Each number is 500 + 40 x the weight over its row's rms, rounded and kept within 0 to 999. Layers, rows and columns count from 0. Numbers have three digits each. The size before them is the row's rms in percent of the matrix's.

# layer 11 attention output (transposed), 160x160, rms 0.0964, rows 98-159, columns 128-159
096:501495463509486506461521493493471508470477491535525478540555485452549500515533552513480533484426
124:567491449533488567449510432425528578517457513561576489513488512571519473506535478489526573493494
123:547418455513472512456488485518502507479477497530450574504452507529469505464449528486458541483459
114:450552489535483538493533481478472467525520465517582510466505490523576538457474537537500517510498
116:457473557486473509476491494513487494433533510450549484455451483461545557450505531512597456487562
126:518513515517488513483528513438478517617502555513523449551414533554558508415482471513452505527494
123:591545424532435547603510516547403517541429579529460464476530490464489526475502444545477527451453
118:446510490475447538434587482551506456525548407500538559481493507495467458507475395552533504455529
113:575558444536519453505491525530455428458426486523505527539515482458503575480438570546473479519576
101:507499524443455465534483494523521474480480457519472465489497471411560465466541484465504539576498
122:515439483487577418561576544495482555517451525499499584510471545507467570508490501479433500441505
108:496436510500501507498542531513515481518532544517548454513442488593511528519456512529440475565454
100:612564504532497507455540476520559486495434481510477492538503477457468471537472483538437434490563
100:452458500563463508450544495502534514444530475478549467563442412553501568469525449543454510483571
115:533511573473537446501502543534517446517467489515469541482552581585529512498504578514505458510509
103:533497528537471524513435504452522474525574523514411566513545523501498495494457473472541420493539
112:543501464432483412520537524503529510476507412443573442514507466503464546467586493442530517578558
123:462458439457499523451515524527497515489438383468492410516435494501535457505443513551491478549583
121:407481522537481519483530499491508539524523533470529528417448490509491455499387508500569469559471
101:555499504492461567468475469533529452508495502566493583572464431504562542562441442489459437485596
108:461593475467506504473480485523475443462507488447485487555518467492551487438501511521459496481497
114:409402495471492538499419528526425515481548475452548477530534484446514541621504414479521456514509
120:493517529604512559504561485513449531448461509389523416523534489543459561466549465509444494479512
109:429439455536512584489426521459529508590542537522513459455518439513420471500521543483529521549496
106:531572521506483440453551463530482519483564507480468525475503494559564457538479525549508560507548
124:539439602545468496503475451502590492494456458476496498550467550516535503434511469591530503501531
125:551594616441516429559540467480512472450469484434522464496544590444514435450509486506477472515455
108:539415519493486481571473468508437560531506505587464554489454478467488548585515488420503509504456
117:443385535584504470463417438452494549481513472484523493540461500491456442551543416461440449510537
104:546490458617395524502506491533486451591467439530446499424580425469544503521539503490525500516532
087:533457516427474516498500545481576392518459531487484477415516454547557569453497446497531562526477
090:502512563484519536470464510451447515479608487480477560531516548494505477491514486503431417509610
094:568501548447514502511482463477445529549496549522533467537501497500484437528544431452536443430443
089:573481523548472437459491517488477489576468588541391510571520493543490502550524521500569441461533
085:514490494479453429520541508506564487467435473592549485501534462498473507525534452528486544508550
096:469476510450480471521529546493510477501441507450571540481509543458507520522467556467438494483455
100:545523515534490487479481556541597457354522463511510492495510502562561496516525519551532436530529
090:484536490445483473463466471489493512510525505500495526521550471516485453456567477477527569565511
098:477490467503469534452479512478501473462535548474480420399386508574497490458549519502503469495497
084:411444514439582453513599479548468489497503486554460471479528523544511565516475475481445464461570
097:460510434495462511463490477497452478551465548529457566489534503518477482487482551530499520480545
101:567504432508510530469548548523561468439459461495563520433553567543509494467487531519519477474470
094:537536510497479496517521504525641539476450452542462503468515530503531469497508449547519453515554
085:482502457470484423492547483512504515491446549459476451490474406475502459517481481502504507544549
089:465533497535488550521563388489496520515479473564501507585452457484531468481516471497549535517509
092:513539475422439524553473532547532537482457509494477395522498445540479565509532454498492556492508
098:494518537504496440558493539532509530483495420471513451531532500488508544594534503526548490510541
094:488547495520433450568495492486513492546476520484549616536540440467459510462578474495507542525462
098:491557483499504480458373465521493505511489484494515415512512513488564530466525489503534479500434
095:513431488474475543566532473466498539462520441468507511524521474545365516501543504568525508563484
087:459536527532534487535496537525497490533473571577441544460575575520491428539497502446512445388519
087:549481482543482540513551472457533490471529481531473583457514563523528541518529534553549465482450
099:456497514434495447474494511514503541543469536549502489532502538579481448456481474478478507439515
088:494446430529451454498507529539417539415512439521569468601506445495506525492501512539526483531568
093:467418548554541482432468502568553522476492463464479537479453548543503579524461454482523483539569
091:525498534518395483509465525512458534542532499501495499518543463505579538523562512550492478521514
093:606585511489471490484487449483517478487574542466532538502515469500512461593558550495470510440481
097:532535512470465502486433454524565495491454530470509477498497598520533441490466477527503531534510
088:457490487591501432483459485563492516493554558472450490490442402475498460582531528488437514518492
086:502467586488509556479488556574438525508509450515550573544601469439521503528547477489464497526511
098:495490471474498502486531526445571530551479562510528498456474501540458546419469491498504501513460
080:547502523475505555453525552488539481488527479512558567518529526541478451486484515501465524510542
# layer 11 attention value, 160x160, rms 0.0917, rows 99-159, columns 128-159
115:450491512508477508466495431430525485541449565501532426467524514542516456534574527401454497488521
125:473454488440490461534489553445521601464559539409550546445498516480434434430497487529430493457450
108:454528496449498467591452515518556503501447484490503372487478556500534510533541495469529423489497
115:440493518514473525499518509513472433510523568455437537518483489460491564451520500537500493521452
119:515461489389498523432476485503536533596471507544547458500398490537536411500475490584517430495508
116:535449505511470513547459488516504469480488578518552495514546551580524552464503502499553556442535
119:546488540470470534477476507506524540496502471526514479444569529496450435527512483522491429455530
107:478529501547544445527473469456448459461502517414498497510506462567496495480451555473470506552554
101:479507487518476460567527455459467460476475531516564501498560485484547441456494447509525485470526
113:526515520468521537617549523496548516450517467518472530536419552500539510508461542435527465509486
106:519487497497506464527416497469479600484522487551471503505495532510466548513416502483400486539611
098:504595487496495556416523515476485418492491505508491524519470415523455422459477493539512472568496
098:514458534561484442479511458504514621594484511455496499495525542462498487466485493498440524489539
112:466542493508507532457446551604461493509511506535520519527473448429576517492502495489495484561466
105:481471495487487502423469502526427484498527509486450507552548470405542566587512446521518473487455
109:470532531490500391546597483528459468520461468444472543461493498513496436504509475491429533558492
115:483536466545510461498490483474495554528484455422535482508500524493557361524462580495499491525472
111:505526472552510563509538589493569428415473468576464503535467527540494576522446528520441481431525
099:559500557610533591493491448466533456539551493571539513546566468526486470448453448509513472534523
107:520511543481536564500549567511481497466466461540496469514528454453587444466499434521564525515464
111:518478528503504498508545517459462513514507426569451543489542493388432550606463481426489511496535
114:483579556493526537512493491521500529496500449544497464543442559444499530433480463481407505561577
114:463500484511493524449521486549551527514492462511397476490505491546440563526480549455356534512575
109:526484504467533458528457537460508543482497488488548466520505595479538519542561533540633455489490
113:502480468448498538465486452558487480568538534525524504539517520509484430520537391498534495439486
115:521584497487501442505518518478470440483491547568474509511509534549485518482578467492630523498511
111:517406512572502525592477451471528513505548492451601483470462508451507478503460528479507511470490
114:509479501541520513486565512492518579481490469499494529514452504445439491499513422476436510485545
103:506483508510454468450485506503525478545482541491521492456640486521492447496555546497498505510533
089:476482478550468486533559551468492523534484516546525508462546531470528449516433521496434534443492
094:476512492457489468454441429591492449467473542593594457492491500508510559526536491505500506452500
094:468493461463455470519552527570524527462554591439446484452578456425528558513530522512484511541460
093:473491475422486443565534451551456525462571465538595528466494546474466497538511428513478534477446
092:499451525502524492405521533513479477535526555490503554414468487467463434466482515543511482515519
098:529491486504529561434424443510530531545521516504459494533545428469567546464523483483612458487527
098:507482496511478503445544434465467494557492426559491575518458551492422478506460518504520463537437
093:527483527563510416554464468527462464477488556552501486492508522469508484483502489553506500556430
096:495521506525513471468561469430480475493431502555508518527521506504511489530493478590539468496538
091:561492506558497545494452474411562483525475505539499459474456599550512472536465569501620469512423
093:522474516504487461534521462464547443472475454500539512504481507486504508519436467528540431536523
102:456473512474483455430504453472504423557554582512455518557413475459558489469448435548470460526506
091:469403508503478520455513497451486534489463519485488519543517558490505511548528482496509490555446
089:518459484486493553524447536447485506513492494567509534509448517536508495492481566491540482535473
094:493449516463547506570448601489494530499444555468496490497565534487487575571508536514435474478556
092:498480510573547536512483597496517487473507445513480528507504488410475482485470611484506471430451
096:454527481530455536488492513442489522514576515545518507464487573514558436494490474454443522514491
093:525490447500493521472521490511563527462471466498403497472479500507511495517452484551411498525479
094:474483536488491480550540482513493421477515494480504531523444565458431437502462516508506501479466
095:534529463472523483522501539517444402529521555476480488547451428454568472479517528447427489482531
089:535555530480474470513553393474520574487587438486574496493476555513469540561483481527449470499517
091:484494460467460458508498485597467415561516528432482446507536489516516506459497444470378545509480
097:605475530508466477519461452495474496501518583548482503464533415400441578512489470633551479562462
093:489487507496521574504491500447510488529523543512473503482480456570465470496469549437485472535503
095:542472507542559496509479533538460487521557468564496470572567471559556452441512525489477561484446
096:461530481442648523503471511543480527483457486505531522482437448468417483508486558458451530500520
094:483497460434426490526524451437548626503460467499459504503477482448455490502477473560461503477483
097:486562475506572562478515532528484513523488472506511492572451551473507488499492471452420516508549
092:565517491479462563498510466374502576472512500504506496556505533537485466490562561563576500509501
091:495540513504495509546450488471506573456520540463476450475451441518439513517504573530478534494486
096:512462542507483497498451519570529448498454491536440472461535443457487441528518490580454515443488
086:502475546502513478502439444482500519508450541492501449426507530513514423502526479487494482526520
# layer 11 attention query, 160x160, rms 0.101, rows 128-159, columns 128-159
082:516530498506517518492496539518547454504486481456452544444642501430543453462497456520503538500438
074:546517565486504507512478495512495518525517514488477518580472492525487486452510491450476545451374
097:509485522478534461513514515478536545488569451475496467574510452518473492502549452562547479509596
100:556483524531510526545486471592497493471399488497532484464555567460509476539440502478467534542442
066:534469514546479396545542496480550488474503500508587495476507508493535489516492474530505517521585
152:574478560505500491538521445536546495458417532521537484514558584512522498501410511473473486531485
104:439526511504528498459475559503510508479585461512582510454445468486458509536508531469486492461562
098:490471522455525532494472468464486569481519513550489515539490473453494544475500497475500532527484
091:447504476478481489456526510503544463500486553627507538511527566511468553479451549470498538500478
096:555473528553526528550511495484472554488539489477505547539582553477529486568432591521476445496422
092:475499451538513486451540455433584534506446568531541529444465532496490468456496493543494449480481
098:529458480410481423516501527470555473504440513490531516558525488580504541490443435455529508517514
102:526470561511532546510550501464482502464544466450484443565501484450520580564481528503490469535519
091:590507487546467529462444473539454494472492469443488465425525427487526391504593446478512540477571
094:516533480503549518583535470487531536474490472491499455475484479543531482463538510538536419458525
093:517471471540510549499512516437465529491465485574465538470517481465443456520510457471492463578460
096:465528528494452496465524550487490488424522498524530440538520474488503521527472481447542471482529
092:542506472548498477528516508545604485538493474472514449470460495527447447458480507449486424553466
098:576523502483498570413443482484483490475498554458524471525553507409547491507526524503420519428453
096:496544488503530459493504455509534459473498524555493478523597553496522556451493506504512450445405
096:455583482488530547498475483584422538545485491499533508484515504515469467529528521473408563460439
102:469460532506506466547514525445470485543517394554539543532491554497487510501485501477464582567514
094:530519530455496477476509477425575488464494525496441507512547506446469518443460515574551516426460
096:491502483469435486535509507531502523483464541486518503531439428496511505542455529485501438483559
095:487516456480525532482507493432462485493556506486616487484550500444455467461444427532455543445426
091:559493504552520542464519489487597488469482433509425462466510418533504433461541545537487481525544
106:464512467434496542556493556528527537521476545532490522401561498495497524527576552451444517533458
096:435489502470587506484567489561504473463510502488496486537463451538437492465407462362507507558514
094:451433490520543558513523447533544511474479495481533519503484483483488564450565576545510463489470
091:516567514537498525509522507540479490471527500459381511461522510559489485535521473539455551461544
101:531528501521438564507438509469484509526512548531459530459479495525515509473523516511532542493520
101:484494514546391516468470456552537527484531538524449500554553518487518472449501474545504544466478
# layer 11 attention key, 160x160, rms 0.0929, rows 128-159, columns 128-159
091:455562503493547458476462472408565468486578494471522437497465516550494482527495509471528478506503
077:543499493467469461538447564445514433582503553516439509503543488485495448502518546483462465492518
095:584507529469466431484523536553508444454443529583387533401527509472531494526502517472516538452542
093:535472507411538483495518499505512543503490499477479499556545484488456486503498477538472551501521
153:531488519467553456463427521461511529524462516507483527515558541484503490507487477519480555523450
076:595497510508536449520496561432588520496457538524522456503523547487558472464506462541520552472427
104:443542526507510379499542516508440513479528393549507505433496470467465508547461514519448451485503
094:533493455531480561502504539446475517515490523558509520442553530453445465469518505526460509522487
086:550557500439424541466518471570553516519502513519422503433475513497452474523456434462479532466533
101:502442531546460561499532467542471552543547525495517567541514462428450594494514539527490553516497
094:513498585523497476538489502550513513466488493539527525516494537537577495490490481417523522505520
100:493445499520413504552529474485455461496497477493495515525404492508487550498486470548483516471519
099:474481502487445533504515521494422517487421578443491464499623509431490529483479532514515488547465
088:466471489526551475384460488501536443453515526481527499546565486441549465570528509507520536575488
102:529493465537526524565483508525487497534446460473503448518489488620516524546522546472488458422607
098:439514459459542496505483456496486522558546466501486620541491568480442451455504422483482525534491
098:542456511472449525516503564524475487489499508495477493571550496517431542589529467489523542462546
096:423479517481512439481521471532531494490523489463584505537508442513456490482529428464472482566451
100:542481463455527542517457531524602512446481524469467463526468523490479565487532496490483451466498
095:537532519410492516533509461506543551495489437512449469500476464568445494408451509562498517404483
096:454526458560516570440453475535508496509470488511541441447549487487479489563403507423485561522559
102:503510520492490432486526522445518514508542498509457530456500528434497511537474480474534468520508
099:532505465481529545519494524491592513504425481482412462456477503523478493456501576393508571445502
102:473488493434443511513498532593417417477453497502519548565499470501522518557481461500510446532529
097:448458487562570475468539495490559466498562526538510480507477431424576566460477517524507496524517
093:507497483525541514448426476448623494460463494523492460519543442483551443534512547448531536586445
110:476473508452474502482506526538501519434557476543479537447545561587432554530482487512470550550576
096:482532445516484481505539461585442574491504452536468488466535413586446482507443478454509465496584
099:523478507499545488466513501476548528495486492506458460493553487564550484441510552488499490470515
093:562492520522538576488419488469501444493449519470395434541566500557465479537510540540504547560558
102:480551508448524496364520538475552396469521477499502523522465496525511460535487513556489452522531
100:484482471502440489451484455510566474523455540539473471498569473540523410495466511570515542422503
# layer 11 MLP up, 640x160, rms 0.128, rows 0-111, columns 128-159
097:491524507537539525522535525516505540483467483502482579466467451525492515566437555493450539501501
095:469581536460470512490484474441554475510506470520537479483397407507483549521519465514520548471544
107:516516498506510481509508482421568536537523474529476489539469572437475476522473486536483479512482
107:497554539482481442487612450498552509528540505474451507485476455453435496521518480419529534434501
093:539466519515516543573522539441539516548464485474450528419551543442391496481502534497508512540473
087:503488492574451488536485524492470484532556508537479494506493479529502526516508505571476571509501
104:500505493498486483521534377501471482545493462463536513530493523531470416583519416436428536447514
097:553618473564455530490516517469495484469502477473552479516527452528487454508540599551440467422438
108:494462611582507470542596537539438505505509456508532530574452534539467473570498415588517559518548
092:463517512495450497475486485542484436461545588534528465470462557469542523505536516532475535470526
083:584501522510546502581519488477539498527446487459463498502462525474474456477505476557427497519461
099:521553554583485470558560523469534474492444521552412523485547485511465428422485468502464506486525
098:479534479516490507534499518505461481533548510496487490505465503446473501548465535552468554503475
092:489499515446495485607508514485534469539579495502544566492528510549523542584476462460471471481531
099:479464519482406574447475472514519504482498460505467486424428445491480482533467524532539542483513
092:482444484511490549499504486523540469513491489467418499521484574491497567540462497491485526549443
102:546507491501475455547468481516460523487547472563529489540516499529512480438498432423465512457526
109:468564560548471500454541561530508505505504528521522493491544498587414558503500396467447463478490
089:511501530440531452498577554557530505556468553525474523444469493545463482482381452504514530448536
107:531500517565527555515519542529466631462486472482475504541525534459558443546453488571502554519572
099:519458501535512450484529496512506479551415477496505555505545536480524552492592467525535556523551
096:475562533508473551528505427554585457531482523447535521569525434458574542534565456460515493498485
106:508541581458516462475532531521477462488488475552482539510514484487505449567536501492484460461497
091:533504522586388563506579427549510567458475423485472515475525500535518495509511502537428550492530
104:517521472538492493518541514538464506491502481500488472460463482454539607498477537478512534499570
090:430536563512533509534504462519517567584472446494453529506425530457522521489472521471541478509504
100:547523593469486520545478478536439551499477401481461529458436498485484530551493548520457426485544
110:510516507495504446533522547436491504538466488503469482521513498516496542613391516594455502497513
095:472537493500514528558465495494536479601540454470498468420520503511475507541524472517493574515498
101:485516461560476471554542506480578539520491525453451475472444511457505486507502491442516505503537
091:491537501503562489571480539517492478491554481477484540471392536519403462525453525455470519441517
090:504556476550512465414462471525491410553471570535561531475492536576473570478500441478455514515496
094:499521470455553537526498479532475472528510468408506455567531505503521500568479540567488554517518
096:482533489486520488487531533558534435525465534446461496471492526457549539546509432423446483440479
108:490498512551443475558524478534587509556451502513475444507472488502490529563510530464558533454411
093:561508511476482525495568475534504521527496509499482556439474593506549408500512488545427516576538
099:510486565475562477554493524444457511531497489501456527465481552484494542531461461475525577492457
098:499451492487497464502559526550522551524526495585478479401447457478502469488433542509542538554446
097:464556527466480451471572555530526484490492448531442499493505459538499533508435532501486460484503
096:464513525522492450549536497500568485490490501517504486515556503487469441559463561557420508505526
097:549513505548573443496545545466497540518483502506489508531485462463554456467433452456436504516523
101:565488534602469533473555467530415568503508506457444499475482452458565486516515478518528594536519
102:512549520538564467532576473451596468510513498519522488456495503525377530561480446559505538398499
088:498528520479536475521520498499493488522583551476518475383457505527440541515525455512521473457508
098:525513517494494523537506535501532462530511536514466468474489573467418492548516517456457504495553
104:436529551514478426432504523493527505554487493556477558451483494576429467483497439453496486513423
111:592483503489419454504507481516543574467509504534451451485480469545474494453549485486433487517495
109:544494506505533470505486511442569517489517511507515540438427547500505529555382544502538507522552
103:487437554506509522494507528507498490573463450470464493552530457489485476600448466453493539460579
109:514608501417477461507541557533483425526494518535498496539490458556547469488488453450525489446464
106:512497507538511557500430557503510420532393521491504470407511532499490507562476481514445514477545
097:544507557588467493548521474473498511500480549496487489522489403509595483463547453511514495501511
096:488480508534509559514558438589451502507562472489560448490464537464513503557498465563547496537492
095:465594484519537433542538528485505499543521507468513560478516499603503483513532508475551530403461
110:451500545598543500482536463494489606512477525540491487497546538455495547543491482507477501490524
102:501502507478456506491513452505533488532533515500500491483486527508410497466501553535539535405545
103:554568504508496519484535531480550484526539523474491481479472561525461445579405558431461477455553
099:504485493590463522566483514501463471494481537561540481497538497483451454504501439453445473446489
096:575537490526474439462529560489534499510524556538459487393468450566526496449459418486426492534420
088:559479515514522471489570482496464533427505575468515490594497474542501501487451509469479533498457
094:490512463515542463603540498523558450526511542478547463478552524575499479500506538441463494491480
107:451491470423496489525507470516564582526467543442509520474562460506505543570428463547526518473499
112:512466502556444550588492535429545522529502546560536581438456535531360451511437418524499528445493
099:511425478544492483456605414523525452503493506515553542499509557501500534496534562572411500486442
102:442487496599530480506454516560519479602568500512497527508462482487476555520462486429570543514580
099:483517548503537477482459504478468499597504576488510540475499531437505477562482435540586480530556
105:537533502503558515555493500464477458452451462412511511471550493509493452541496572399454515480524
094:551548481467507549505478541519492502457424509529445428474571465529491531462487541539477478509511
097:443465549461519462552450486662520552521497506568457485505422447519464508513430445497487475503529
097:498510560429509473425494529549519461513538570503526503483523515477456417501458445517453476506482
101:495511538436501526478500436451567560450501518441500488545486536418462457526495504494471473481602
103:555522489502498467515541511515555466523507487494512509419483506464474554500440452465530464523543
094:602495474463560551397497529515529472489446519487487506442538510483496485456470510477483454490549
096:567509491406503475505578508531472441487472530408496445493464476488493474532483504547475509535511
101:503464477464485525457523543528485538547562545483508403500556514525501453518514429484469513536516
104:465474480481456468524431533524527488502477522438542469511428416549475453505518462566499510483470
092:458561484558516476525506458540546528475525494479540471453514468481506442520491332491511539466397
124:514483466495505531552566446489507476502480491563455458442472542469502440478477465445455451499523
090:534489481491510467523531505492542465504479560482504530540460527462434507508518454499433536429531
106:523510469503558444522473539470591501539447448455422536524465525530507529542466489478467533470486
113:541508569535518458496543434448406515514548523542498551498536492516511393501453501498474499490473
103:473520485501496513463459479413466427512496421513479531501435473505565569543471478505458507475565
102:554547551496493501433497482520470512511511512538516489532482597461553434544522533546435510502524
102:505467523535586486513526452503529457470461559556570520540454526467486521504477566493445425493403
098:518509510480495480511480478453480488557441417478464506466497520480456413541432515470432504466538
104:483471535536492503500523458503456536514537474522472562489510549441436485507478524400528492444459
101:475438526496444462498516523529534578501553441484503489454523475436529563511466480486470535538529
093:533504472437516491518490494520491489514496531398563508534470465472482553479518508524484454527514
109:517544593541490444510499438509518546493521490519420463531551547519543461561489523489513492537498
107:627537466513462524455530435526448569501510490421493487463525500513453478554539584519507516425526
115:509542539517506441556584483442476580540457422476509507528508565472464482554483527531499530472520
097:481489528516473514454463428614503530504487449555551482528497473421470493553427568526522511463551
097:509493506529481430551538472527552495510488542427550520520451529544499518577488512469497510525456
100:585513519558497499473541499512561512498507508466532480474407460479420499486553551565503523497540
096:552499540513496533504511500520526505533485503469503562489539474448501442489530418456475489497580
103:541505513519431474533474446534458528504401487464555503471526461494482397521535447534502500532494
093:484485494516427512561492502574521499504521516558452501556522429473422528459490510471536488507451
097:468551532525562454511488520595540470565526475482514494535411506538477523596377455481530539436564
105:547490505464541443543567480520516524486526481531456538445535489537493506510472501439505476462490
096:540497544567511473536504503485480549494485391569461535514448542528529586533500520504446545456557
099:468502547535539517511566510492527501558561498508501504505461483501529497521525491430492459492455
098:488519524549461405510519450498534482462476501539488544384502493480448509521459518518476468536523
087:499494523533515481483464449471558461513426479495501491511452552563441526532485503454508498504486
098:508424559530435502480521481571458605500543497551470542451481503555440476528464499538441491577462
097:492507476416458425499555484483595440477457465493491576504525478553518434484479540466554484467478
102:486541505556436471502477448496546600524496472447499471397519476518551416484509529546570519520444
092:536573516447545514470491473547569494514527488509493524515473418528473524483472427458386496584511
098:515525559473528486457496458462491500595542526481525478515443491543479430504562528567484507510529
098:476560527567422467477577480454515470405499451574491528500490416409477476491494508504520524509484
109:510498579565501529452469470515509502545481423504397458485407468469495515564461522443448487482476
106:535569557474551449574522419476505495522501426518524535459497524491544460580541408471516496519553
101:468506502568480517495531455538598563476512544523540478508456488507467485560485506423484508466531
# layer 11 MLP down (transposed), 640x160, rms 0.131, rows 0-111, columns 128-159
090:562466509506510503444516499508499526455512552513524539510491542489577463481512500476457485460494
094:551408477501497530459592514509475447456465565531440540505514565466551508471519520491492478456435
109:458491502512463565535523512543499482481515402432589567442477508489518498507509479562481553475436
113:545506529489494572441511554485492510505533524472486492454603438501432464491491515434556517486514
100:511380492492525473565465502478433515531525571490462401577578486446542479477545495479527497474472
081:505539545474534559449459467515463503430466519489506526526556515485494491449523530423528454457545
101:500441477477534514464478465494510551510407499524527483505570519511558527474496505522493526447479
108:433485461445473441483437555530582548488435474540508568459453565571501517477495478485545482508544
107:421571457540555527563528522467483481538527476520539613489426415539529442542531477502486497528464
093:494516514440568463466526449526457551525453548538510500496445454527518530511419495472504577491530
085:399468456503530502494419527484484444471575531521473474506494516504503509504486545460503511510563
092:501473464558445503574388529458502497476469456567567533487574521427518495447492447506512480483472
094:505479507473496461551527410518476550515414424462494494516539530488568489498553475422506481553459
092:496519528539520514438488475514456494528409532571503541493465459512489619465475429567568495552460
098:561545480546504505491565505477563498500470513589524518520534464481531502458541484552499502526449
093:474465582485482490412512515442448517499448473539487560492529449584475514468522492468495504539596
101:449565435515498529482533576436468500486514499535478504525527610510473530552487569533525567534532
107:494530521475517453532483489550537499499488532536512483502448492559516470487474462441479475498523
085:450477508494524447479480457496467524496452520481585507493600484515442555484506505515534522554519
107:486565516451441530522458520471405546545499484490471496489540485528535559541529544509508503478466
100:448452520513475487450506563513536586462469519471475472452512477516541450535499571505432535475505
088:449539411598522515471516425550483412478501475557458538461495500440490495560585515419515527463552
104:521490522508530437448483528494478513468522480433477555488516544547555445515535436553461513508523
090:481463511427461537491505537498458490560520505462459463488444502549454507426511504509554520519524
101:439463434443514493454494430437532491513483459490525470501505438498497452501511501466554426500467
091:547529438437443512459428570521418469441448534511522503458504510495502481544503459473462485443490
104:449584466482469531506529487396517532503479536469505497531498481496490480464534492480568555436436
109:506515503558488556458501505501514481487498455510619470594472479480518507473553522498480496553436
087:542482428456512562473548452555486534533500513583451540526485457472510525490498593399459497522481
098:499476497469521553417484486494576532489531465458489482488579549525534446479486508471533551511474
092:554528525531471511403592517508546530530467518492534449507516444509539468458545468604491468505551
087:498505575514459493511533483528534497491457496447481477477460462468527484525512529525522473488514
098:476461503550522442538428459479478481497521562562509566580431505501453522492522500419474444478524
092:478555526494500575490434472500529533529566471493459535449478477521454510502569570469484471481561
101:499555483470512547463475451476555554570453458490457458554484453470514511531554504474403488505419
088:468552483551448470445466519551577550555539586426535473449544548595480502518471477504539425500493
093:486460473491396456521476469492510547524498483542420541520471475534506483449500570508502496476528
097:563512524500470539541463503484459447509495499495555515519498539505550456432527536450422378493455
086:534462512489449564465460522487495442539487448496460571486506462520509519563549468475517494568506
097:455523518478471472453418551440455507428572581502544561497448496543510516507541515557449537510536
096:470518462453404511497455411521474465500485487467430460399572551510499510442479548477514495525553
103:401499465411499470569469596437532502520499533473507519419529539544473480458468429565452453546469
100:452416376517497459554486496551456540487491422520501518566488522476536532451524523454542540466539
088:488475484428460478440462533473446553517379469458500504555522519431498504431495523501465553530518
094:490471511509479523411575503505530487493489565534478502520520479517487509473485510515545545521518
110:494536488460489574490486465474569534414518518561422479461599542504440513466500453515517469539492
113:520488501466547486554422494559432497456477552477523458578530419484465545544473586487584543578549
118:482441538546478528525459518504521472460461469582509467467511502563450506467489547460513536555463
111:565571504573495512521494552421523410440512479494483562501476468539513505476551521472499425567484
107:505483496529495477504461488487544448523484499487530513524554481438496467506572494509497559482452
108:491465548494492449464437471510517489521544546494528482436503536502531574506530568520503505539403
096:542484556524500422547556477510552496511413508450482501573493550427546461512505475478481489479522
098:505478536536483500466469516421533452524515474507491480526465469538497570548534512488526404491516
095:486540483507490465549482488547509507495534507520495394519522485475598448481525498515564487480522
122:497428568487477524536504484469514591490471511451470481506540590485428511510524532536518612543480
106:538477506495484475487513504536433501522467483505465534562410472486501555441449571468476448484528
105:486468475458592545441456528517491516499458449596516578428434515461487471464521443514510525516515
098:491478442495497481432430432532495534538529433462512454468502491516556535494532476512487441524521
085:412425513526448537498502458496504532498470466500466460517540464477470482553510490535528519514532
084:479530452494497461521499541507546505525504529516500481452522477456487425469478536504520497579500
089:445499505506589511515556424464526477514511465457504510523481500450550487534486450489559517551525
111:504473519547449484490478514531458477438451534525482448552501569515498501531434512503445469497460
117:454518495429552510449594488459516476475574498502548498565462552497563526452497522479507496477412
101:410451458508498501430556559560485508529513567412442540510477476484431535472484588441468513489476
100:478541488407486478490519469449490500488595538406544565601491455587547440483521473538468531504456
101:548519526506504527460505451517502573502518465413478490521483524567489575489467544470458503489481
103:503542558552524499556527442462460534535489516458493536519498527505538565575525491440466574542482
095:480413512493442469570525491462533488501526517480521590503466547439562476544496512458502505523441
098:518522466542536469556464475591532568560509515514535499546511441528426555499554554516568519532537
100:520539436510548460500494421471477479422517457462527433500546507504455518537543570499498569530541
104:534403549464477535505484410534529535529575496516506495523508414484547511503531517577493417527500
097:482473476525439517479521475482510545492528513469485493504507471522556493515441478510527526510503
095:476534445428538517530530502528465537457509493432468506461478495474467608500463460477560555524445
098:497406478510540513440482555371475485541540558533535527417568547552484518395500468477500514575459
103:507429520437533568433447447448458515562476509525449488475574466477511574576532550544480430514547
101:529520519592516477510539428506466497499542565470459468513494475467525521470491531518501578527430
086:498521474448505460468528439522503531513459444506536462529519398541500571502486534524595512449480
124:458492440556531526538509414468465529501526550517466468507524529453444467504463448478493513493508
087:501470523502586531480409495488544508518551449513532493529503493533543507485437466490578510459517
108:453479509470488582517560457492459502430470465564524498489486484489454432513463486472542490532531
112:573513492500432458513490446415452500523475459491419487472522492484511430504521447482519488523527
109:481461509512543470512529561431520405514474523465516578450544455523422553504557520499498492492495
096:444532458521523560458455508454487531509561560473524539494470508531552488422478505442521502534490
106:395532466462535527438513531501433484570477485434479472512504494469476560435515526528518471480519
094:491491446434533518532501492507506450525506527471463534526491534513535460494530612515501506493486
104:535562524456494477496511533488468483602520536455501448489495486545528500490490545598478543588467
103:407523492507446483493515490476488443476558487439495478564478475461475539470485516538446517531506
079:464460478591528460517480501498499503507538466542502497488510538503533486504467524517579577532482
122:528532471512514506478506505577427454571519503450463455534522496436546427448472431430504514536463
104:516511501516494503526530520498482517450443507527570512533461483508570435497556497466472465538416
157:522588491466519431502517442481484438515471494487556426598513504488523545494554506553507512402547
098:398465507414493500521530457554425484521571413500470545511475569525440477487491530513522533464485
094:456528518511518602541474491466566464464484503517522496480560451473468537480477531518474550500506
099:522474400467535461480504506486529482499446445513559536536548486507449434507518450528497471542496
093:500461487517475491442522475412490429585474526497488426513539567518509531534485517493474477548447
101:539448521477578495508508521498523535440507503483508455440503460484505570533448505492460458524503
096:399499468507495432458486587426457487502542558476535450498507516553582448467426482511497544583479
098:455463520492453472447535469418483472455509544534532573589485505453512535495554482511480519443538
103:434503447534475487470509499439515473577502529481529504491542452563502512514513505572444530496545
091:510519451482520507487473500518594478464497464477528498480507474516496481489529492478505575516481
098:517488511493479531551459444480555460441464447514523392535467496502485517540479539551487593511584
100:501497512470490530518527505464498438479504482527454553548446508418543450486507480479544503525453
081:512445520506488495529474517517474511430554522505473526447574483548539518445530544471522507541486
099:510486503503575474523498517472551443532486502478567531510569498490525525530515435530555506514499
096:513511459599544555454529477559411459493548590455508502432493499478537541568516503563509475456451
095:481581517504504403545502553485421536495555500496423465524499486484501516484515462488493460507563
094:470443531486495483587465449421453498474517476520515506472497507456470512486524506525561554458429
099:406475549528577430518563535517480478515532510554528493494519537486471561537425518475464448516442
095:463468500395544496573588477504438492479467515470431562521480463586437504507520509515481507557553
109:476544483495588538447600473480492515521444527488478518495554502478513468501480529496464518483544
110:500495568548512495488548507548449521515577512532535492525479519477523481465472574515469520473527
108:534506547466480519423600478493477551482462454505501460529473538482507558446436492490526557524518